{
  "n_layer": 8,
  "d_model": 128,
  "n_head": 6,
  "n_kv_head": 6,
  "head_dim": 32,
  "d_mlp": 512,
  "vocab_size": 512,
  "activation": "squared_relu",
  "norm": "rmsnorm",
  "norm_place": "pre",
  "norm_eps": 1e-06,
  "positions": "rope",
  "rope_base": 1020.0,
  "rope_fraction": 0.25,
  "qk_norm": true,
  "attn_scale": 0.411,
  "bias": "none",
  "tie_embeddings": false,
  "parallel_block": false,
  "extras": ["local attention windows", "value embeddings", "skips across layers"],
  "init": "normal",
  "init_std_qkv": 0.0503,
  "init_std_o": 0.0411,
  "init_std_up": 0.0503,
  "init_std_down": 0.0252,
  "optimizer": "adamw",
  "lr": 0.00247,
  "lr_mult_qkv": 0.5,
  "beta1": 0.95,
  "beta2": 0.98,
  "lr_head": 0.00609,
  "warmup_steps": 247,
  "schedule": "wsd",
  "decay_fraction": 1.0,
  "decay_shape": "linear",
  "final_lr_fraction": 0.05,
  "batch_tokens": [8192, 16384, 24576],
  "seq_len": 1024,
  "doc_mask": true,
  "train_tokens": 91880000,
  "steps": 5983,
  "dataset": "wikipedia_en"
}
Each number is 128 + 32 x the weight over the matrix's rms, rounded and kept within 0 to 255. Layers, rows and columns count from 0. Numbers have three digits each.

# down: layer 3 MLP down (transposed), 512x128, rms 0.123, rows 198-250, columns 0-127
# up: layer 3 MLP up, 512x128, rms 0.135, rows 199-250, columns 0-127
down198:188134096173143076075101124170111157148138143081161097093155171152046163153135129141156155123133118072155124160145120120096147093109137145095106145167144210104099082142110147093107119130084107156058147142205149084076110132099129158054086098109137095114085138089109133133167148142173106144123138180148063159112166115091116151136113166134145163125122163109136082093142152099131108172189
up199:086117123125136144164137135094123137120129152154123127112137180128120106118102168108073145134125164108102180147154203132173174099118101167150116128113133168149135151123103121073149165095093071135112134093070200065094075142102095133161135181096123103166111146130183089165126133132135124099121172109092092124149128092125124118090123158098144142195147105166099098123147132159209095170072
down199:142103196144100072083135085161059121133114160068158144123118125093117042072095098155156166155114154126081113095078104152168134119115110158142145109153142171128141138084167132130111097154061188159089156100102127092080167183121118128128130126182065134151171140138150171104081178114130142129194155129156080106222127105159108126121099151148139130152093122097119054147176132154109125121087
up200:115148160077106182178061147104110122134114157132131063132111128144163107118140110065137108089071113156121143133178118113152124149115129115129129153127089145122139145123158106124108105126144156176082110100089161151139160101093094146143111176127223097128133106127133113128176148091145114122178109201112141085113133159078167134104085138120118155119157152154137135139128128072192184156103
down200:157102139136150115158165116102156056114124116084139129150118141093123109108135166182168141116120114121143100131136123164150148124151138110167150136081128155098137115141107132156131115192115144146124135087136150080100156129061112137150188097095133151137177126114114077078130103116134203098124174093162164107149094200112119162116181163137093094098147201175132126118152151117098132084121
up201:115147105153139196114098140100149124170139099186137107113197114134141168102176124113119136128125139113124102135176137128099153142121172176100043152165165143142162158133103095103106112120164086114147146115164166109109102140177127165122164089153094129118099125211124119118168163144151065139113133103132128086161135125092096144055138235060118136155199129063177180091195092151098122091135
down201:170114155111097140068110194141139117183147106145054061147106137122112140178082100158120070156119073088107154160174061118124073092145111169081144179061100143146056159107079088155103086126158088104089126122161108200159094094131169173142085092149127096140106111153089102163137081134101066147181159082185097097145104148116111127120143157126107140156114080143103119066154139069151114133117
up202:135146080143150120127107177063110095095097136199093081102071204136105148163162141083126136104137147162171129143169091157147162103098180098140140084086178125127117155110159130091106059122147134112143120141134114194152137118149160138169145190154107100089146175120194136139112193158125102078150074148090075113144132107157125141135141135151130085117137087169136068155117102093126174121086
down202:133175140135113141105079110090172117138134099126123175112105155066067086077123185148113105147167148115080096114133163140111163107128117156123183141077099095136122135161107097132209133187134092101136104134117088125101243163146171133091165098132132137147154160071149131095147149040091157081130142120100036172118107150152163081091156105122137106123112099148140100127106121160109136137109
up203:078138078159149126133102134128147127111073150133169120031142134146209187048158152138144087090159161092071165129097142112168052123120138085106086079100145000113115137182109138125137115124194107111034120145115168091100124151152118112104148118141132177097067155176118138140119122096148105110109076173096125119084082134101137129153196170110142120137126053071155130158113169139150111161096
down203:082068104112120091100139173151104073119164138153216161133059103118140102128133146199103119131139151124149172146131082120087162090158144145137099114141090082151115113066118173082064075075125161056035188142097136129100179134149087131108139122139140175180076179186101161089124121071133110152098203201122164132135101085088100158100127095145108111168126145107132125106096116115149155186125
up204:079104118084128141161094168110095162181131048118169058137058105108210120124135079115079051148114117093152102135115107103150102065111117111171151134161098142117136132205070177086187075076195122157123127144094150114042136152086091097134126134127143141120153094147154073120183210079123088071151140167160201128126164106123157207145154157115150042176164115103184101094201118113140168153099
down204:118140117090126048126168178144127088146106122082152112178095084119089143131129139108177169158114161055180167104059189065124046152131192117140176070168124183149137225114103109088151127136071092152092125138113182162183168153124146120073155157123168154167133101060198085146201104068108130124143104097063141102112179140168104201063097123152135129154100114103111123110136126106072156133137
up205:041125123126143155103102151104145128089133136087117130110189138115162122117188110107148088141197128132142182121090167104179083097066169120105068158147163084124099057152126165116130162139178149140098086109123139151111144121125192168145097133165131116154135162190166183162132144080160127112136097109102116077099126143167163128136143132090127157092209140091168203197155126171126124126115
down205:085120103140170124114097124130138118078147115138157133136133149126115154141182158115168135075158101060122131113074112116138140169153183072127136134118082160072202132097145171137114153132140077067097139141107063142150159123148125131100178149082121148094134133110155182163158055053154084175097108177094178143163103183085155133152164138123179093060098150133109119152115096147096081138143
up206:094085078083172122134135111107100102064131119147198130089146126147101159156191152111132091114152135181127132120158104110175114129112139077092035102106128103144095107110163116075126117079152111164121141094066169093113139144087136085115128127170071157178135158106116176127159064204111118091140081152109151156126168107131130144155114104130079135140159103162113097201144062107138199060119
down206:065106140148119061101125178188108075150057081141101149128146198152116123156135122167116068173174133139116190131130189089100114090187198119109178190167127129119164135137143143100140164135141150154112147075143115146155162171056106166120129121169105100115151154125133161133138066134073120122127124132125150205092119113113134126117109147128135152158091111079141086162154128112069174145093
up207:117084099115149131170098147151111128109125130191070127143146093155115101141106149110052104175164158077117142122115117122194100114170084110154157090155139057095161144136118099054125098094125102165058151118114195062146138159170132173113107163108160130102107167202117173099095169071154112139110077126122124156075118122195169132152121109070182061174144128116126138127134157069134089165131
down207:146096168120110143098070134152119174155123162177156139114142130217128097091109095082132088179097146117102105154158141142142182106171128123140154109158139179169136147044131050132093169127146127074144129092181146138110105143118119136085123113161107063116129104142133067111151136152114164144122066128137112157099077147129138165202185100085194105094110163152089207106092078132109089132145
up208:146094138111111098122076085107128178070109080084117083126125111161168174151122143152098139120095098124177147132158166118139098126040146101129136139148151098115145184114144121110085143156216123168134200140083137121112148120143137134184102149109070147122114138118100155115167133085130155129159166143160159111139157099056132155140188166068198131098112109101123123103139115168194197119143
down208:197116106109153069087058137146162084136154145127116116099121127133145145090097144115207126101150170097151092109175120162131120061190180177096110142136152117152067090114150167136123101118174092119113186150100115126153119107139153190091122160098129082102076103149140094149106091150089145167121119119189198148093098142103167124151107120189135127139153116159093114115092159101152173073163
up209:107112129115171096140109140155124131115109140158126149046072150094157138122141111156111090133191183063141142128152123106127072130122114113141130155121138015134125170171136131085135116096125089119168186120125150109155112134166119193109117087130133083173121183188116152087154205143120076103110150124172132088139119117091111207090136098112063063092121113120149127115196130115125122152158
down209:137186165170118107143144098207144080206135107104181122110085195141117166123064128106077108159101166098111157127162143204140168128139082129117118101126116126171120194117145142103154124097173112108191178144166142174109110154101128116143128137131097140121109115141170125158116090149097110115140099056086091236191138126157142137115123153127104104146046124101126151146081125129141159170105
up210:154135167135129185144067107084124136136138167107091145104137149148128137146152119152097087117085131099152135087119130135122122131125179149096182082127103079117101164125097147068122137129167133145112095093140139106138111105132138184130127131092125179129109100061128136108107151121213079104135121178094152132097091145197163112118129170116148138138138126161222166095143067186191150170091
down210:176162088103128124162151158164100085127118176084117154098090110105138141061078115133108081167174077127158095119105091122139198100131142124109145161131101138103148102129163127107166131172126060095145138077117040099175163099083100145094100151169106154167183067105133111076114162152207128156140097122116111109180149117142102117082166143148135169117153152147142128110208110112143095124130
up211:068111120130121065152071122143183140150140179158126073095136173119156146099215090128110150119128134158138121140148111112167136136085148109110149086144126080113152089088141159134063131105099147132090043162135172137128128153179134146176053194090107135126108089132146119143121120094164148110185093152115136127127093128150157065146121105112058166206221138115159129119144142081123151136126
down211:214123143147100132166143136089121052172109096151098132127132109083142114124128121143164159147131153146101127191150118180112104134114191102156112121106126126194149072149145126071097125152117045164129121133163159122144081122212160078113136111100047144073122150093112081149128169095122158124138173119097071183125108221110110112064090132116132142134096120097111133158117132089120154138085
up212:133156102120105110164115120126098135138117168121119155107051152122150098177160118145139158129121110143180132155135136197171088107126110141172169123113159146157152131140128161096193171136175147135163116081159143101121124113155122172121153104147137141110101114113128102135197146157171109157104109200080166104093208089145133140140203136140116155187164083124138115127107188142136132209115
down212:167062141167174167150164139148138128123166157141206071142069139094083158144119161180143111163143107087133148177146087151139162100130172117061119162097183140147102115101107106104128075109132121067124144133163119196176110118149111092142134174108140110150106124084117093141125132155150081149114095123132184096141112099121085112101180191130169146122103091122136115100102179135094093097172
up213:127113100096165157162125141092137176176098134172143126042121160122167147099125149158052099138097216075128177132139098103161049130161102061133080116102175060101132120122106111080126103079139121119147100059102141061173103126140167125127107063151137134134137113125148120163140169103181172060172125189091109162114134086113131125101170159114159110117074145081090127113119169121173108194158
down213:164128161111067159168129144145139108142130142137079099175152075093153055118146126143141123136115142157168132164178092063104138158142151131104206151149107157130127164195115141016035191103148170104143134132149130174118207129166110177167060135154138103080107096171038104087112115127132145072131092157184128230144151123114171116104076145092104096113148123151145111111126157123198166152163
up214:112132107116121112154092100080132096110095143197072107066170153149192147075149117105053123169101160127110158130169056138194073185122094086167093101146089131159050138149125119077159135083136154120138143187148111128081108078146139073097146207132137078157133127112131089147162152155172106071151113189137129173125118122137130150110057157123143095155064114129178150098124136119158130176160
down214:119091075121103099156102084122125059068113134128123099153114093118116121116087088098198178127122153070208095152112136094120178185149093120132104148165076118119203191092108160155099110138135164043142109183094110185131093092100084115099166053109151133138135141150132125066121191134138148129094165070154073142097072129126096135158129132099115144141110168133041096098157130116154154184084
up215:104134122158106077138137107076141130138112154091121067079162105145153150132148121082135084170067145104128149127076125097102134211110117146138112095081112110173102148154155093114090159149168167159101091133161153157105124129182118101130116087111084078152142177152168147142092155178141131067163085187143153056130098088166161107113135170136148084140142131077190172105168157124122116149092
down215:191104139176145103090141137141140119033112102128074126087131104105103151084144169116187150102087120164151146077129127090114134109091137105085180138093111151180102146083135087153143116216127170101125157165099095123087180103197125131088147099125160144112121185154099108145080124140101156081145163146110094121144050122155125136123125182127117153158175154123140123110154090137141197110126
up216:115128105154143119113115189147120148097159166117129128159141154167164156182150151126057084157130178123070201079135123093117150148122213101163096173126072081123093109119133175102111087034160148126113111138105161098084119125174160131086046131067131156130117146152125154139121155127130108153150089136109151120127100115126154188135139186151119109092119149101116149157141080164165112166079
down216:119135171166168119164109116231190141108093141088150107165085098128160125147148111111101130134124150102144101160121124137118164104130145131133114123137162131145135133111114162133143096131094204095091156150174116131140147091117154165119117112144132148116137185149044157110119123112087127146157133195143140141122125074122160101158155099123096066156076098137124122075170154152099115113172
up217:106135096118107152149122089139180090175150107181116111130108147158118128089196130137136162109062143130121128102106074156110077177059139171070055148082093109113123180120148187144086126130114121100078190126123146131079118126120097167087125156144099198164079147139117153189168112159103117143135137122144158139134091094094131105053064126173121121107132077129179163169140087203166170117168
down217:113107151195160165121104168133139105151105101158146096115160137073109116097129161122152169158148109127152094160145116093100089177128074122119127164107053093127150200097047106152182131157111085079151152115144114186138118121145152162111079136184172111140130161134093155130129081087143164150109142097119118145120044143123139065184093126186101139066181152113120119153171130157134124111153
up218:154179110116175115101102104086139111160123112187168111066229120134095095139110108120143158187116138117111110119073163158102107140178118127125124122127188135203117147075143135110120151066168175154126175155117140126138121149114145137154080126107147176117084121144120162129144176204163053162157124133125130125129104112131166167055140132105157157120134026119196121096083105051131146176151
down218:090120099157097134148132107097175083084088089151189080182125076155146075141128114137147188131134157075123139127093144137185194145141112140152161083149094144165152128172143216131137110130107090117054083113133120138141131136175181129140115147100151185081157165132142107144143115149119109136077183075111113098190146134124187190109067080107133159138150084123128140149105138111072090115176
up219:135139113158199107118135109070108170048101132140177086136096181138117132172202163082051083199155222154138164135101128140134153136076136097083072107094164146103126173144177144120188130106142189111168177121113104150105142115171156193102097113146124078114158132121172124171074122095115137109133172104140110139175105056166149149078147112101129109127194130125168115125128098084136173097145
down219:181159131108077137118104174142101092081070149093109169153104160111058117126146168097100045081143144144089120130120120198134153126120150173082135134113168158087127121086193176112083127144167192059099161157138088116120132136129154129126174179198132108106097050105119135122089096108103090137127172105153122123132122103108073107139198124090156113120096095075139077095126121139180140121062
up220:099095062132110154125110204114147184110160179164088120078169144143154109108132082104145132180116111132105108047089033156139114080116153117131130159149142063107105144062108052099119196113123131152147183102131118107088105101197125209124109137158133151102178198163156164142134158184134166162149129154078175117091141086157167123119142123114103151130100150150140117092133119058081155170116
down220:129112152139140134131163172209140123109084121148173157182137134050122125155107130156085116096175075092128094122135113111127161134128141099216127070184108084125144056106092159104082081144139166105085165160129201148111177134107124102134096067154127125092095114116101105077169055123072147117098161134152104100097053134099211159145162096150118100069147162136076145151111095150145092152143
up221:146159128104134165134118156071159145117126129160128034047101145128089157159144138052100147163157142134112114114150155124165119136175166125145047109080121149087168144127130104125107129151172125182139147085109169145093129078143155167147111097109164085160145144086112111194111184140116156112113129192119101100117147138130137099128117159148198122128115104106139100151148115091112175145096
down221:224093130166124144152202103117124151114151153112100191145126169107063106164173136071107144150128143110132138103133142122142148114145149145158120121102134178110118151142129081191104139162187112118196138141144095132155149128119119116137211119093149089151092127119135144126149108139085169146126123119153058117138116194145132102197170103110146119107170142139095097113146094121150111114093
up222:138099142125196188137127070128143100090109148191119146137088168120109099137140073092123111158133113159158107133132095069153135104141126088120126147145123067092056158129114161070145090117152118147160135154102143129172120097157094180111122082116144101109126106163115141181126113157136113175134132216086200149111144056105123210073153111161095162151134110102124108113156161116156115117124
down222:233124142145090086170164144202141068145113096122118062136145077100108133142085165163108054100116090153124151143102107132132106157137116158122175150174106075137161124107141164134145148131118144111091114090161090112109126123154143117128149160095126144126130117096127112126161168094149114061129108118142133158185127137129044111110107144154118158117183141123081136102104188179146137159156
up223:120163124044122164099109140145138136098191120157088128168117116070107107144163126119129153098108161165117155100147135090098114129130104166144095114122196142184170116136137109145147101141173075132100130150113148146105101133222143163142131079157099130106103138084133200151172156198127060106140135153075134095059164083207160126141148155165164142123153090084144128151204107149109170090177
down223:115077111141112091095116151122150100172091105155133086088137138134116135103167170120171092109133146142129134119132067098130147161157125091113106095101105203080150124052101137103101144177161192136121095122132100109132083144172098164114104102091135098131107160191144124127126126110192102156112190117232101109111107144197117110138161138144149184116145109136144109156066037128117201204115
up224:115117110107149113215141120144130104082119125118132141081102117205097110162092092133115107060119130103120095128106173033115096146116110120102120142078117146128184115199083097099086132146099090179173127098126149049185087172125119071141087074045160161053122127220133114129114138101108113114144108120136135152089113119103158163139136129116126159160145057120149214119165118134111148189126
down224:210156159101151137112125125160154062161156096125098132132188127142159106134094091130090137138129176134140143134103164176146137157160123154117102096117107070184089047133116050120125109129080121128151179094116133146169117158158121160155145193148090113121180099085143044099097121137081139111099099113107100109114147160135177127155151107206084121173198196088118109145185118182096131069122
up225:112127099189159068117162114117119147150105115121083153113131100187161095111136116124141120105075129139099108126097204074176120150046162112131057111120160135090160098141170106162051079131122111182128148137114176142116108137065136133130118149114097082113091147143147148143093187166092122147129126159108151092057115114120146093092164149153148092160188089131115137156157160171130161083099
down225:125134110077091107111167155169137114119139108102077122172152071101112127125144102186169155100148090079183109136146120111093121146142090152132148151186128141097099130060055113163101125098122156109059139200159123142112130129109112155114113144108123130165103153125069128168163131079109158133114142106182137179095151061187199192087111115091154151139161146076084170108136212148094101140158
up226:092126126125189114113101176118102097066142172161143101139131130124178156100105064095110127155101159091152141123130139143121112115106130105106132166180129074083132153116107138136140140086094121124104108067112163163081123145144152137128082101128119108118151173151109145150104140118106138087098090123145097091075107105149148105122170150166166072090142100132162167125112107108132155196147
down226:086150127106130145097101127098194097150125115107137119153095073115144077092162141128167181131119092107118081158139104144162133096184087107110159137072100129174153135153133091186140132148111131105139104103149100105081159096117191101117189122153098127150174136144089133161146155120142121163150154142111104088091075154167141163151079113148124156052113165103162144135162064170093152152124
up227:124140133133105153154079099053149112082191107170124153136188130115160075129120089105139109149152162156124164131095085105167093115140115237216158050165123153104100147123039131112128117107158121139087140119070183042160098115136154126154120141084107162077093166137097117121113167129134150105135108131108122148134089119125111134107172193108149068199160124120161112159209139097154062151111
down227:109056082170161179086064104126132118117190180116183187150124157102088107136206130131184114142094160123151100147100100183163129110197061149135091119130100190115112128161089143138177094161118152107128156083145117068124148185137172186098175086158151150168120130119145138115085185092105132102078208117124125095139111159110091133088136183077103089099092124101108138054124093071155141145110
up228:148181127102158140177092134154150098138125071132073110144143162145109109117119084111125147063093153160110130137163109153112153117118093127157164111130154119048114137097080154111085135080187111154112137165075122077174086072164095083125071130132158125128128160189122088152109135171113174141172108144109162073094127129076177141054128115134115122159093091098166191177146115161117080161144
down228:190140181125125138115087147178153093108109085147094124084076111177043108152090161141151088131137081113112128108146174117113137174125165096107122172119141131172119119112178162111066122141157157114107108159127057154134092125153113149145161136108107120105172152092084156103129141131079173104132077105126169155159126169087150096093184100102156184135089091087107138136107186202096110122084
up229:089135106137114118133084132066114065135164152109098181159118097138151174183160106143116076072141189136117036109117123154154134151156139098142132140150102130116170163171122159123109100121141130210094072119103141109115088124103194079162118127083138160152096166138128146144121105128161108099139131196106126065125139155096082167128128153139188122091166102127128164134150139165151139147080
down229:122161118124164106133084134171124085151112162146116148122135141080111143141110101135161074116146087094149120063064154138107201101172152096117144120165146103116140124240111116130139083122153090149136132171118136132115118150124093094127095101116100148119078148077080131131145076107120135170077141185156149116119168149091097120097158093156109120054165146132180157109151043143105131129101
up230:085162086104108174204114075115126133132184191109132089151144099150061154078119089109102129104171121151077156048086124159155143135136118159105113072142129124124105139134082131122086188093116106148123111119157156136059143147148169108041097142134091194166088138125138093137201116128147140097168146159122125117131148119211112148084144123112183065120165079149100156127121060152188137105083
down230:082115150135128097159093125121085153091084127087090164149124119076134171068185155158117121182103093098108081083128195146063104166114103153103095141174134102146178133132153103142090136097077116108145136160107141094145139130080136185181075157103129121110129167110120130106085156194155191040134074162107097067152102181086133104111060138157115128167119111190110108149095181164115130094101
up231:126137156135133091144115153158145100150077144137116130010203147166140146159136119106152172150113130123186168160119106102148142095128126140108159156107083079149156154131129130113111137135107122176121111141116214155107058067178114180156087131114159074147099171191120074165117138115171071087152131128069117155085123125088080142102139145125202104115134127093181159138130113161168125144088
down231:156096106184093098145141140095107114168098097042150130104137122126126127115148175116139217166130066152135133132139102116105144119158118159109174138042137144121153123101122107167164108180096170139090121166169140126139082131162096117053143095119150148136135116136113101099093156122139143039137154137108081131137041215092126124105109125124105139079105153193142120092134115132154108095143
up232:105157096148105127115117168159155147153104145119112149058135156102143164141154087185086088089146136137130129143144131119099145142110157058124151107108090048103119138136093145113086065123120154152082114156110176138052046102154146213172042136107116141148137177168111089183154110093150101116124089123129119093170212116113140142100100210097126084135157138094141087179157137174163140160118
down232:046167129181142094134178132147144114127148156128045142083156091108113102102117143115104118095127148179152098138108131105180144185169140149083126094123063156097155047145092091211098172159156146078079100114141118209073102139139172170182096174137158111157097084158110116124120175137082102126084079122144141208136124167114140125108145098137103144091128140112141133182195132117141135078125
up233:128164062138133076123134118092118131106098085163121103106204127116174107152187161126048167090121084134127175137145115136098068117166146120127114116142184133074154141215097108100115116078104093139126185158145122117155126131137160106138157157132100153120110169214145088080121170119112128096117074119126186114101125107123146140051129157139143125176169078144167180116121094108133142119132
down233:192094173113130084128161175117065073094138114113123130171115110072170086120165132144198163086113135157143118188069094156129108102195135146128119095109088163102084122133113115183145068143133101074065153130147075156174117101102097113144177164144106112151121148145147136127121130058135088166108161112150154156154129121117110111111139091167112132073158120115069082133121155113129148146165
up234:083106163151131155155128138132124105121148183131130151127153148139134102219118029107148101144138100128110142110108151065082077124143166127085172146106122047192101117126123104135150133157128118159136089134138135145150095130111159110103019173124151136151138092077136102141127096116121156096151091158163122122118091090100144084118088093155119143115181092116110130100121127090129142090121
down234:115117129119157242118147056128095125135105164155113149187137126109074075097073143114122126134163117075129107145143151126081141098091140112111121163101115132173210140128112184111106131100123130133121134095118135150150112140108093131107110103133123094157127149175131136186118136102103131116109117161157141102145086100155137105080089116187142179122098127074076095149100203183124081080179
up235:108125117121095057123119089137129153116087088141125119108161160193087075190127131107158170124175162163192119113149116052149135180129136124097171147146124117081109102112122149109166125149138106171179121118127115094140166112190142115181094130156141101149103071065193200133131128155176093146188059084146155150097154094211185161123166122099131118163195138112103144160095186146173119127082
down235:104149141099182087173110080146192161142156081178106139158138168144136150079108097190177127128187134146151116131132051102107018163046156065173129138131080096106106139113110135132166199134116181119096159103140103134158181122133085115162085138161137118095107156102123124134173134135087123189092180131079095161189172081099142139084117116158195059116162085112125141143161156140136122136122
up236:079159117125090125149162172103135117106142069138125091124150118126081112146092035107133119167044144171142060169166136075113120083151228083122098137159134146116142147155109128098131102112153122177192129174071160122053095100124134068135119112090114148150151125171130121157130177132153114164110067155141122081127122127154103143121157142127120109151183114149162185097163085118164140094163
down236:113092103178141107112118116124094180122112104084133124122189128122137103146083084121153118191132145149152150191123160137119116142124109104096114103183104111079122043166106078208152139166157126162162142118127129123065155098103116100133161096106073128166168144096122134083164136146094119095101115122121081126159137210174107109121111089161136064096111163133126121152101110203136145076175
up237:139154112120121149151080110148148131129135081141094131108141136167150161134106109082184154143157133120178148121080095118165127099106135136107153116119166103137122132147174105079181169096188129179148119105168124113119164105119148179121101163132200097096174159174165162137136100178148183149164149162087142161039183132168135120106090149143089155056112051131077127109114122133102182172081
down237:160073158153158097160137114223140051153144176127101137128101132125114107144160155078122157145142090100124195122090133077072139119070077078130120110115131113145154138132059123101175113166130142116097128133168167151158136109106101125150088130151106084129093149091128081095179092123086125173080186116143090120098144109132169094108089037131091148135150105075100137121150184170149092128159
up238:107134131111197118135126186106105165130173138156109119118127160147222201148109125100169109153134149116123118119082148076151138072156143168131098189130084114068126114164097104134130139095175105152118147081096197134115119087149132146135039188144121180116131133130104185132147096136150105107127108096118143141082144141133130157134117117130151089103172130163136141183162112115138200144126
down238:061123135132115147160128122154138085087147111089183141183080114129152093135139105185145131136148122170118091137117151031163186104144140126121147045155084164159118108179110122137113159105056138122125109110112072177137110150159155129126076090175150114154169152162050133102084177150159137126157152128151102106116121176138115111087098133071174114088106158158145120112132124108148136165128
up239:083117070129110126083118147110138133125118154162168096056109127117138146135161109133102076171200143138115119110109143121079113118101124161110123109140132137127121190119178132155093162095128143169122153172081136146142079150129157112154160120118120158150139137216164133126132158163143141108139065119167133139106094097081155114108191141110112046126089086141170085113112089105150170118137
down239:141117123182086094092119158152117118146083106141201107081121101107108128130168112111103131110170135154104124167034155103114157115084166166133107101144123143113113124132112159161146156131119141094070157095161095122171106133057185150134155075080100097155135147174121133080120168113128066159077139160146158140136087073130168112158119155137118105099166077158152133169094112108126113075117
up240:099096147194149200133096139082136140086105184153091127124127134114161160141187148135134149138154131165158179102103137133118131099154146105091112089159124111125144156129091137123096165106162115190131097156165152085149152095209121181200103100157138099167101107129112142167142132170157165101056136164081165115127189089144188120150162119084136145131139066145196148104214161115078196101164
down240:084051104117131113072106182126144110142150088095110111177132145112070171159133174091173125146134105082179086116173146138131194081152084112093095186132130139151094133165111137112142131083151163094132164129148090152146090145082076101175113090158111106191073104105091058107194120105145182108111116084158135140161178110143115180066148126110181134116087097155065094133082173145077134102122
up241:097152132110170117154107136094098216138109124123115111095092109132134156119124069104206126138063189101145109125115091122110087182134145103124134131099177110152155175150121132138208155120157109148115121129127146147174147171108117122137125141099100148232130131090150106163084097073188108084143133204116152140143147124092102088128078157133113141171161118135134119116095161094185148130142
down241:106135169071119112125137170204152101079076119164123077139125089126142162134107067134132099181183094140139127134080103145141142140135069118090138118177146124124105137133151125170142127124135174168111083099113093152145099145106167092082133171137136169120111115150056119122147173121110138132135133111144123147213121120106064160108129151133073110121138150102176137127124120126152108132133
up242:110107101130152105137036084111170167181079108117103084135199086152116170147120109108053141095098131147063098120144123139140164110149129145120112119142168120151126110156137129149079050109166094151113162117069132140083112156120157130127099210141100113153075172176124055193143124173169163147173056160103140089099177076100127152106101141092109110139124071142126118158095140131124172153169
down242:117067129144128131158111082084167096124122176111113100134099113115093174130114142139120143140177127152111097159124134176093118100202142133160143133174154164145103100137116171133164122116115085141173158135170118156167059117116072132170144164122075109156063111069037136134177103164113145141084120148134154163143164116051141096125080115156106202123062072152090103026094164138114120110114
up243:124102123116115113185087129120160153065113107213091110139135206103151119112105073160076126119131120172127144125123119106139159108131110148171074125136151119110103126207107174112098123059159127116128133163145138055074117138141157128060105156108178076207140114136107093087122145110111150150141103121111162141069156137099112212114081143121150086103170096131162175165177151125193140059195
down243:128121156114101083134121113175157097152118156095141062163192115124138100149119115104070108131177126152048142131126105149139098113103138171136179108179147159086081126112177226116153094134133174090159091137153129096139133119198095144098115141129114102071173131163037198087146135114102112158165071136161163111117089125140121090126122134153137135144167165118112151129061118143180114137165
up244:120119125144107127147150088086158178151131148139056119148159141135094177134208152128177091131108127109152106121110168113105109163082177150097129080106122081100090115090184052117094101136199127156080100104107145105107112101119218150110174175116130133161170215141110124145105129130117044121201126107082166098187129099094113147085045125107082160114143123111160141145108129108101158156125
down244:108147103144126107138194146139125107082074126037140144116089129108159166126173161214162127112105090117166127133146146131176165058202119181141130106151118094082110169131142124108091092088195136162063131144091126136147125136130108069095127118141140126164172085215116151073091106098002154131210125197143164137106137132141176121156155071131133151085128093137100105147124137133130106125164
up245:103139087122064129165106153139109119146113138136150156116061168141115130154167163097170110074085155100153146119149128150196161073151197149091152151117155119054119176129139168105149051094105138132127105119106181100062116150082118119104135175072059137087098149128124132221104163184135132109124100154196134084141109124127142120096074143119100183135150128140125119104135098130113120115107
down245:124173109104089127149164119150132108070129165118113101121127134112081075097100194140170081048094150139177158112154124203166187079122181102129152142142089178100190106105118126144084090104124103122151119130093140093164150120086188047156136116138150151128108126087076133108106133137136076138194163096130154094153095070127136114134125137127106113089132163117097122171154112200133130157151
up246:112170058116102145137113131116130143117153114142092117107206137084087108146131131129142179136148166167126105078101142090149150162139151182149140083124169124082172116184075164134161173137143081141161126091102141092076062148163192087094120128120143124173072083136205087110153116132182148088136112099087100169129148145154108159092160116155140148081207128140091139129146107167107138140163
down246:163134104162102140100136159175164149159155044088095071139075106081159144066140165107108148111162122104102076180087164144118132130129061124081170133165139103125145112107130142205130147132099137147095061149142129108096159165127191122077115145097132103149087106101120085078107116125163116161142116137114106117121140165141150144144092143139139125111056108137116093115148090171066098107159
up247:057151111079166104112115134145127197087094162125188079132110107125140167029208125090094108184125136092073157139104126157147154103105078096156109083166135099186134141145146138127093146035185130166090080147139155132089151181109136098137113161165144198190122101142146130119115157094149083079148128176121189146138139133129129125142121124123122094120157114106136113178196124091199137121055
down247:151094196106194114122155158168123143102149110095159099125181067083124147083142111143123094172122121127077073160068107148128058131147088179161114067121112167195123089142120117158080146124104144169114179137122144150108113090076085173129154110130141099155152113116125080128131168122146142136158095150099114188117105175115081100141112142126138119133128129127102085118160140078125130157151
up248:074114046119090164152060121134203175146174121157117106156157136112151119076152158139135124096118188173128080106096143087158102183140165120101072169139133127107155171125075082118144126083159111139098101084157157113102156135176075104145109181164147136129154166098135119199143111132106092120171121131106088113117124098128122104103136131107140069142136147121147141115145072082130138129139
down248:145141142199153098128113150255157153147108154131122152137112139133145114116094132159118160060129222122142106128153112118141133123112179150150127142139061149129136150107121150179125119116125150155126105138167106122138123120130139083102187111144162171085113136131106131126120113120125112160166128139101115172155116110126137124154095084189112105079112115145119116150120170069090124132125
up249:075134157169155129113155146064106128141095048125130150069145190149197125123129147131111078138109133151138101159130108106127149113096169118124105176117147152179118169136161127096085129145150141146114105146106112165106074155137142107137153145100103177131123153177115127117072139123155092118118120133113121088148117132116123082052214164054106070169152091073150177179102125128121196088107
down249:125150099132156063111142106117093163137177140062141186162095143125099151108134156174113135099115137160140132139094208110132177135149178168108105163117107100082089091147166073160095109131088093144084151124129043123106154199161175173103141102156075142110138152133152156105121176098177147119126087114129103112129111166103115130136140192084152131130076100083133083137065091126095114134177
up250:068144160121071152117092165125173145154167136142173114129145201121098100173099111137125134147148152111107137132186108112109113146098125076104185096119108103121083083072153136149126105146087102103121107133155164164128151100178173160114104135100156132134052131076134090180134124140121110095152076115075137125112146080151109104134139161109087114152173084080162054143105207097154124185145
down250:147119109094091143073148121114066118205125085108121139120140170161120103070133091126107119138064140150072154129107130134095136133139062147129113137098169166112111156134164083133109140120163094185123095095143114080164198178166100092145095183064109110083122088165158086101095116168137133139155178141127084114212153195116173181124147100051108149129091101117104125153142110181135114096083